config = dict(
    n_layer=16,
    d_model=320,
    n_head=5,
    n_kv_head=5,
    head_dim=64,
    d_mlp=832,
    vocab_size=16384,
    activation='swiglu',
    norm='rmsnorm',
    norm_place='pre',
    norm_eps=1e-06,
    positions='rope',
    rope_base=10000.0,
    rope_fraction=1.0,
    qk_norm=False,
    attn_scale=0.125,
    bias='none',
    tie_embeddings=False,
    parallel_block=False,
    init='uniform',
    init_std_qkv=0.0331,
    init_std_o=0.00585,
    init_std_up=0.0331,
    init_std_down=0.00363,
    init_out_by_depth=True,
    optimizer='adamw',
    lr=0.000958,
    lr_mult_up=0.902,
    beta1=0.95,
    beta2=0.95,
    lr_head=0.00812,
    grad_clip=0.5,
    warmup_steps=472,
    schedule='wsd',
    decay_fraction=1.0,
    decay_shape='exp',
    final_lr_fraction=0.0,
    batch_tokens=65536,
    seq_len=512,
    doc_mask=True,
    train_tokens=700700000,
    steps=10692,
    dataset='wikipedia_en',
)
Each number is 128 + 24 x the weight over its row's rms, rounded and kept within 0 to 255. Layers, rows and columns count from 0. Numbers have three digits each. The size before them is the row's rms in percent of the matrix's.

# layer 2 MLP up, 832x320, rms 0.036, rows 200-391, columns 160-191
103:158132147159126105125160138102114140094107112092116086087150129173108180095137117075173114141113
104:126160145184148156161158122084124137096114143145131099115157113152174171124122147073104154138130
101:103114151146116109110144087172114078114163108113141123113100065111142125131135159153098135108151
106:127142138165143110135145140097092143093122103095149097140148120121108174130119098124088121152108
097:142172121143158113118110148167099077101127108123134129146149126148145087079165099124079132125095
099:101111145133142088088084117101107138102159112116145137085142110133135085129170151091129114166131
101:094125090124123136150119107126125100091077140109170108120124130180119131157100102139132101100123
102:075138134065121138105151163140105092164124142139090114141142106143124122137124138105146103142140
103:144144150143125095135164093193112123120146085108132157123115161140131097113129114118157147106146
095:123146157113139149127126149114160140137141119126163114170127101148138156118105099126099091114125
101:143097110130135115156095128186126169092106141152133187127094097146117106109107116157105087138151
105:140110109145149125146143104129132101086120168156101096153086147122139088151122102149137097084174
098:130150128103113118124085114111160135145142150151149113092087141125141160093106137109152126109107
102:118119173147132117112135164116107115152148122116148128121174132114125147113128102152099159083116
095:116159103136096152109109154099118126120111152133143140166157125163140160140137165138141140120106
101:175114152154142143091129163142167134128143172115169134150127105111134141142059136112152136159149
099:130120114127101123095138097121148153143154123147142155121123135135086122126084121128135149127091
103:113128142157143142166115103149112130097112124095132082112112164154109142137124110133136132109121
099:135137150120121139128092087159069106161116128126123168097148132120142107139128152121146155147123
091:117154156162121121141144156126075086131172103111158130119109097094128141097171154159122124157130
096:124135077161108112165141099151131138132104143107120119095115112127103119143161150116085116114137
102:116104122163134131077081086145172133136151138118152135115111109098113099148104156130132158144136
098:150128147135127153103115156119115102181127108112179150121095094125114114147143124080123147147113
095:136172171106156153128113112112121137149134157167129183121126114119120131139123080124155122158140
105:145153100116112133098125096162119072133136111147113152155140125121102150129146127074139126094144
107:124145158142144093139164101156100126103164121148124128174139148143096087144140138152175134127119
098:160139121118142110104106137100149115122136112099109158172120131107146126086134095137142091117127
096:117148116116114130152123095144088172170116129106127161160132158141131159115171140097160078130094
099:128108104115096135142152133162112136114129118127083131121102143128142153141124114128083123154112
097:141076115098183062190176147121175134137121092113111072094110157128158170143176113110132083128092
097:111144118151148162110107148092142123136119142088106114120129153063107150136100130081136107143163
098:099133129130093104113118104128121149131128120084080126102120176130136115088089110135171138131168
095:204116146101114112079137127146093146173120151086121130144148135099117137122178113141108112109126
102:095144133158112109141108099130113132150114142152155132149108157134144091118152083149144104158104
101:138136101096143113150084112107142119148164129127172144117122103117099120152107161108122179091110
098:126090139127179140130137127142129115130097128092170088164127099116153120114123121127083070132148
099:137134110135118173156158173095131120157131123087096114131141107121112141115148085149158124088094
099:107170117113130153084110075164178138113105123151143127138123097117142148108130082117109137128107
099:123124096137132140126135145128117110150125144099114130114094128146085132101098120136090152126162
097:100130114169170154149131106119115133145132159145116111135071065107118105136135097110137106124153
099:109099138129128143152143142130129099113144108178146141124084137097119148167123145141109144132138
104:167132142128120110123115119125091135185121121124118128160134137121112097080124116097145117119063
102:164096123128126111120136148181117131084099110117114151157097088179163098104166115106108160110150
102:159147122129148099074088102117101115149118149111094125161093154101153126123145117125117116156146
097:116144105138082080124180072138129155122153152145131125111140140128151137088159138111095130191140
098:120110122117146099114114116167153095127179100129132099128130162135137154148088175133135113123123
100:130165145120165166141158126127083175132143136141141145163131128120142144180148119128115117070128
105:152108134151124114131111108147177159118126126106100131147111143135116118126139110125125125140167
102:086156109173107086119133134111152107177125170150128143171161108118087126144137081141128096151145
100:138126129159085111115152113139091130151123117133131141164136152165099113099124100106105112137174
105:104091132139137096151100116106123106098113092148151152124093127156160124132120113133159125121160
097:154134121108122149133116124128096099131141137117170148144098094149109126133181188125079139098127
097:116111126147168160129104123136101103139092141164151138120139164113163105119125154112150132151146
106:104128176103114109123120106096081108100089103144123139101117108142129134115152125128131105115093
100:098115114150128148157114129095125111062144111122099125134132166132125081143169139089083146100116
105:170135134161135098149150102140090126098141093094124133164107111118134111120112124144136166110132
100:172166123158136090145136093110156124141144117148107087123135168112142146160092124138118165161135
101:103158183095123123144119104090108129128119143139157164108122117180137137120139167087131118143155
102:094106116114145117177104117106140140152116175097136151084109131107109120107175162069096152099105
109:115129111150132126125088158151135137133108144101175097137112117130134131107151105106113120095109
098:069156149127124137122107123077137135140130122156137112155150137146136130093144100140173131161110
097:088098152106139113089131174153134151123138131104120114107166093176120153120143105091128175155125
099:175086122168140171119096135173115149068138137121143125101167116098096127171124181129119133148099
102:098110150088112100124104094137129152140104127168125076119117109072123167103140140110149142110087
102:109155157138097117139103145150069141093124114140113109096124113159097098105122132120138138104116
103:140152114137110168102104114094096163094099100140082145144124159107165110095147125142103138168162
105:104135107153130155133112132107134119154122126110144166085126143155130078146111109127086141075128
107:096118121095075108127107120113110159138146113154087105083101144100129145112145132129120085149096
096:117157128089099114153145164142133170130115152107117134127134102167134109110102130129156185130199
104:096145118099103119128120115190143109103088125151141104133119162148133156134121113132102112139169
100:103104105154104135139121128164094116123127170109160117109126128159121144124132117143144120147129
107:091147122084138175102095142102119141131152165117201139113139170122095100118165069099127164139116
094:108168160088141140143147104146132137151114071133126140088156141120119112149146127130102100117104
101:127133093151109109102144119132149131129138139089117154086092134154132163158106167126156165133136
100:166098174087124145125111109124092128121096145148118152112094116085118120122130140122085121148092
104:112114156138135134120141130167143119100119132149134078113123117101161144135086125154109102119105
102:154125133153111151187148131175148129085100110126158141140121125147110109148160131124161166181165
106:149130137191101129122104132114124123166149092098167131150110115109156158129101140135153166128083
098:125131137130135176145146093107144167157124130099142138174112071152122128096171102084119131118170
100:143135171140176100101148131081128159191157136104120101104165100163151132141165169102117121127130
099:109151104089118104127112138096149170138113167110115146138106159133085105142137139173146134090140
102:138165130114182108097095079122140105131105141118147160093136103106145129120146111116098133156131
099:143148152127164124153171099168165110144104167104093127113125134135099120133065107100153136113091
100:109133178125173152117121144128163124165100141126151143136118119120077089133138099133151107098118
094:165161104146111140141118151113116127106165181139119127125090118097179113130109173116170112140173
100:144070122119146105128102117127088149102100154112097121124127161095168166136143138108125155136110
101:131088104108165173144121180170142148129112124079127138102140130112074138118101140082103108134140
097:142133130152164106131121131094142097120103106123098182100097156101171065160164165111139154096141
100:129120126152080148130134112139107126122108142136145090119108156095155139127168087137123134131114
102:171100141154143095142120131137113152100140125118149131088139132125113185171153152101164096141131
095:173111135122137133124137126093112094130113130143108113100149109115150112157142132105114119101135
101:127153100098098139138106136181057113143127162145131139153143138162130174115121147120116137141124
100:106113109095110096106094146142132125106152118171145121142124114130140123164088190140081155169118
105:133133160124161158112116113104101112152113115173159163104155125118095156155122155094125151106136
101:133142110140106172150097120120137104118134140154147141163077110170095117131103089158146099117102
096:118103148168131140124061110138135094143128135137122118111159104094127112128115127094117124111104
099:132106116081113140118152123120136134094101101103126127137115142128133151116136107131118134138180
100:126118152085140154163139120142146131181118153121146128114079144119109133156127131170123144128153
103:131160120145115126128163088148102152107136133154138104147124096125129123152191123162146118154117
097:174160153116119168125100134148108115141157117142154150124172122141129146111136090088145119121108
096:091087129091141133064087142090123132154141180137138124147150126142122160105153144160148095148107
106:143159093168107106168155170152191102157064132136140138148133132108097132157125130109126111145156
099:106151162150129113111135100113119105154082122146134097151151149109187086127142102145111127101145
102:129118137089128121088097139147134127102134117133140144106104130114095111133113115146112165136093
097:138113122133151125128134124090133133183109113110148112163152100097119159130142146138125130111114
104:127117200154121091101082092096083144182117168120108097112106146097131111119150143113105105104118
103:088139166146158135143118120151099117125088144114149167170129116149125137137102140128124113134135
099:143157126103190121127110064112091156120084131128166111129149124124103123157099109136109136129159
101:097138080142128114120106100109164121139104136129150162143114106160148092105134104146131146157170
096:117153118113144114102121115154111135153130099129153130109099122132087107145099109134098162136107
095:072120077141095158149107112114135122104160162146133122140153150077145105111113100117135143160163
102:153120147165108149155126147099137109160105104133146114109102118136122121135112144087136111123134
100:154132122106158133133132123116139107134116144107133134169129090102122120102087099150117100105135
102:088172094155109085110106105162142122104090101120147102098148155091120082128130126135114103111130
102:122109139120112105091108135087125154140116119154143092130146149134104134126148128113130119158147
104:138112136139150073100124165131131098151169130147157089143140146164145098177130144130134163119098
094:151154109135123101171134101158172099154095131136164125125155128131132164086128126113118116108122
100:099123141104127098140101142081140103156097153107140104089161126157100100147140157083138103151113
101:131098101103155146123128111101136133119152125125133124132106165076114093128100124125113107122139
104:144143172102109090161102147086100150092115100125096102114087127134158143129138141102143129144126
095:142138118130113138134159136114128168137111154102136145111185134157152135130112116143095144125124
103:113149118118160105083131109098121114121166142136079118135139107094148107139163170165118140133116
103:140144079131131121104100165132155136129145162143147117136187160137120127105168093109080101124141
096:125143108090124118187165107123149119103143100121121125154142110110131144140133134107098102153128
099:118123105129134094155101156123077125143158085155075137128118140072120160128133129135177164117153
103:123111138153119085089130108099143101129089137109168122126144127094123123071100095127135095102099
098:101131104159136148112106140166154121140145063133133143106134129162128146113147081094102133082105
097:158130083149134100106117142113135172152166170124125150112132129087095161077151131114121134140098
099:114144169158157128161152096143109094150116132139135113135166138113129129102122157117136160135160
102:131169122110089134101146149114133159101146100151117119104111150110100113115151141091137110114113
102:121116119163151105115134139113171173108165120118116162127114135137163158148128140153125110162075
100:075086153111086145107091142124159115127155156114083099102121164108141122130182153112147103089120
102:108090106168145118095122104134108142156134133127137074106156173132148099141128121125117108182107
098:163183121119133098112132125138162096155104127089138086137176139157103179175112118124126086184123
097:166122123158091184122114098119144159122116150100113086147081116108100114113112127138130164115119
106:137169088155118135172179134130163137115143126103168083108148091148096124088122151112141175075105
101:103138171096064132099132147135114109120122093100177156111125151135105110124109116096107105079152
098:121121107163089109131109134146109107115096094155111103090113150128145132105079125094098098119109
108:134150147150096075142132128117109153116111101140108165130152086112142117136128141102082177130119
112:094115122119126095138136119147152145113118121123092163117077093135169142131098184150099139125153
103:117132100147131147133128111166170113131168112170094120110126127132173162137168154160147125133124
101:121131128103172127147144153140170073179104146141175105167110083144120165146146119130118117101146
096:129151096143131096141155105117180138137097169107096111099141116151108102149106107130101144154112
098:158147093126113173103156146183158148133103098117170155133112103163138098122103095148137143133170
102:153138145130158160098113125158167109150147160112112107154104120124109102118119091154145091097098
095:147106173121156082134096127164099140134122146091129083131105142144131151161140136121106154116136
101:130150122106137099152130152125115144181108173146092143140129122107177133155133110121154113130148
100:099123140176163103157143105148115124140140150130107110099112167129114169158139162085105122132106
096:105142154177129112156167167152124170135138135172088115081115157103108101107119135163119117125124
101:136141096133142148144116155129112117126096133171148146129143102151101158115143114093123126112144
091:111105141129131146120136154110141136122059113101144129097114133128111113145150095182109134162126
112:087143160112136113079179151128149167140073128129113135114135059169171154119123093119080166133114
102:112131101128139126168098098102101114130165151169106145149133102106076151112134136116113140126136
099:150155122098096181140134089082150099140090096141089129118111107094131085127166121137122126127163
101:078144108136135105172155114127136174153185142102086139119162109138150172107138134121146139132144
093:102116148126129159086150112121128132092128161139116101178130133152112096174120158136117183148145
099:091104100119125162146176164129149110139112122160102132125142091105117146109145153116127093118121
096:148144140135138162172133117156136132087104150175162117131111164127120142149080155103114104111098
101:159138145111160151087121144124141131108101170126105090135130134131114134114171134173086094143152
090:120125111117130140135083154133102134121094155138068128137112139139105117158098169095126123151127
098:116116133160091122109099120173172128139117131109108091120140087142126145097052151122089180108180
099:119111143092147166076170150156117091130113129099112155109123121095136165120124152130112081173119
099:158153110141120113116127126104158124127166125166165099080169109180132159105112121078122141153179
092:165126129122141102109154085131145111142112119112133127094134179129122103132158106093105140154096
096:117108096085105101112126158114142165142182141100126140099159146127168105117087148154186113138156
095:097103096151118153116141119095149170155144117145040125121111113138146137137132108130157098131093
104:131164147132137124113147134115091140159124109174100134166160108153144086150153172126085115115110
099:145099109164113088110138114146153175114093105158155157112143141131084166125070117090134142113125
101:102105101169127152162118132113138125102144119113109085160122136096129151165107125147084088096138
106:129130129124086088109130109136189144119107160162106153144131132125111129162163118128155123128088
098:113143130136065164149153143154172096112128114144081136121152111145106133114123127175092164139119
100:133120136125148095069084162155104091117097106154121137122141119182138122135174111157158108163090
105:150136127098130126133137132091098132140107114117149112072155166152119175168128090102119071130099
101:137141097172112155122149132133130158152115109099124076128134120086130133139142120090107100100168
103:102154152105095154117127108110114110125110088165116081148135157146086151141112119108115105115110
101:118101126144136142146134169102113154138137160164148131113141134113111177174152084118117086128120
105:131100103105119109118132123116122128114097097154123136141123101171116114157110128099110134133120
098:117101113140104104122134114148124113154120094160133120149099155089152090146122137096167100155143
101:132146117180154169146155170167126154108099094148111093108081073132090145093163113111159107118175
106:124169100151124133161166108136122118173147133136159172135104144156108146135127132136144113164162
107:108144161147134111109175137134089126131150151124129097138106125151125158132104135171161169154118
094:147146147124169114126117084125110124083106117154124161090128139152107118148133142130147173164119
099:156101144142123151072162140162132111139120148103092132129162120127108079127123149112112119129160
100:142102142126132151171137141125182116099101104139115121143144142131139098092119118160119102150097
095:117119133143134145111117148106128119146160118120184109164136092139133146103169104140126132118108
104:158126133083120139067087144100117070161084130169149096140070083128141144160125119092116152132142
099:130128132107107146118128157097108127128127111172109171148120109130128160146124137109149103131108
106:129123121149165129100089120127135111151138167158099156153109134115094135108164153139157169112101
099:099131128134089119131106148133106157107123128086144117150114129139100054100098138117166099164087
098:132134120099146135169079128130145122147157193113185142105140146103162142105177123191123106093155
100:126144149157164130108120117131115130076124102128143111146148164110124142134136130079095162089124
100:158097128106118095141107097118102129108092133130168142100134127128140106159098129134131129115124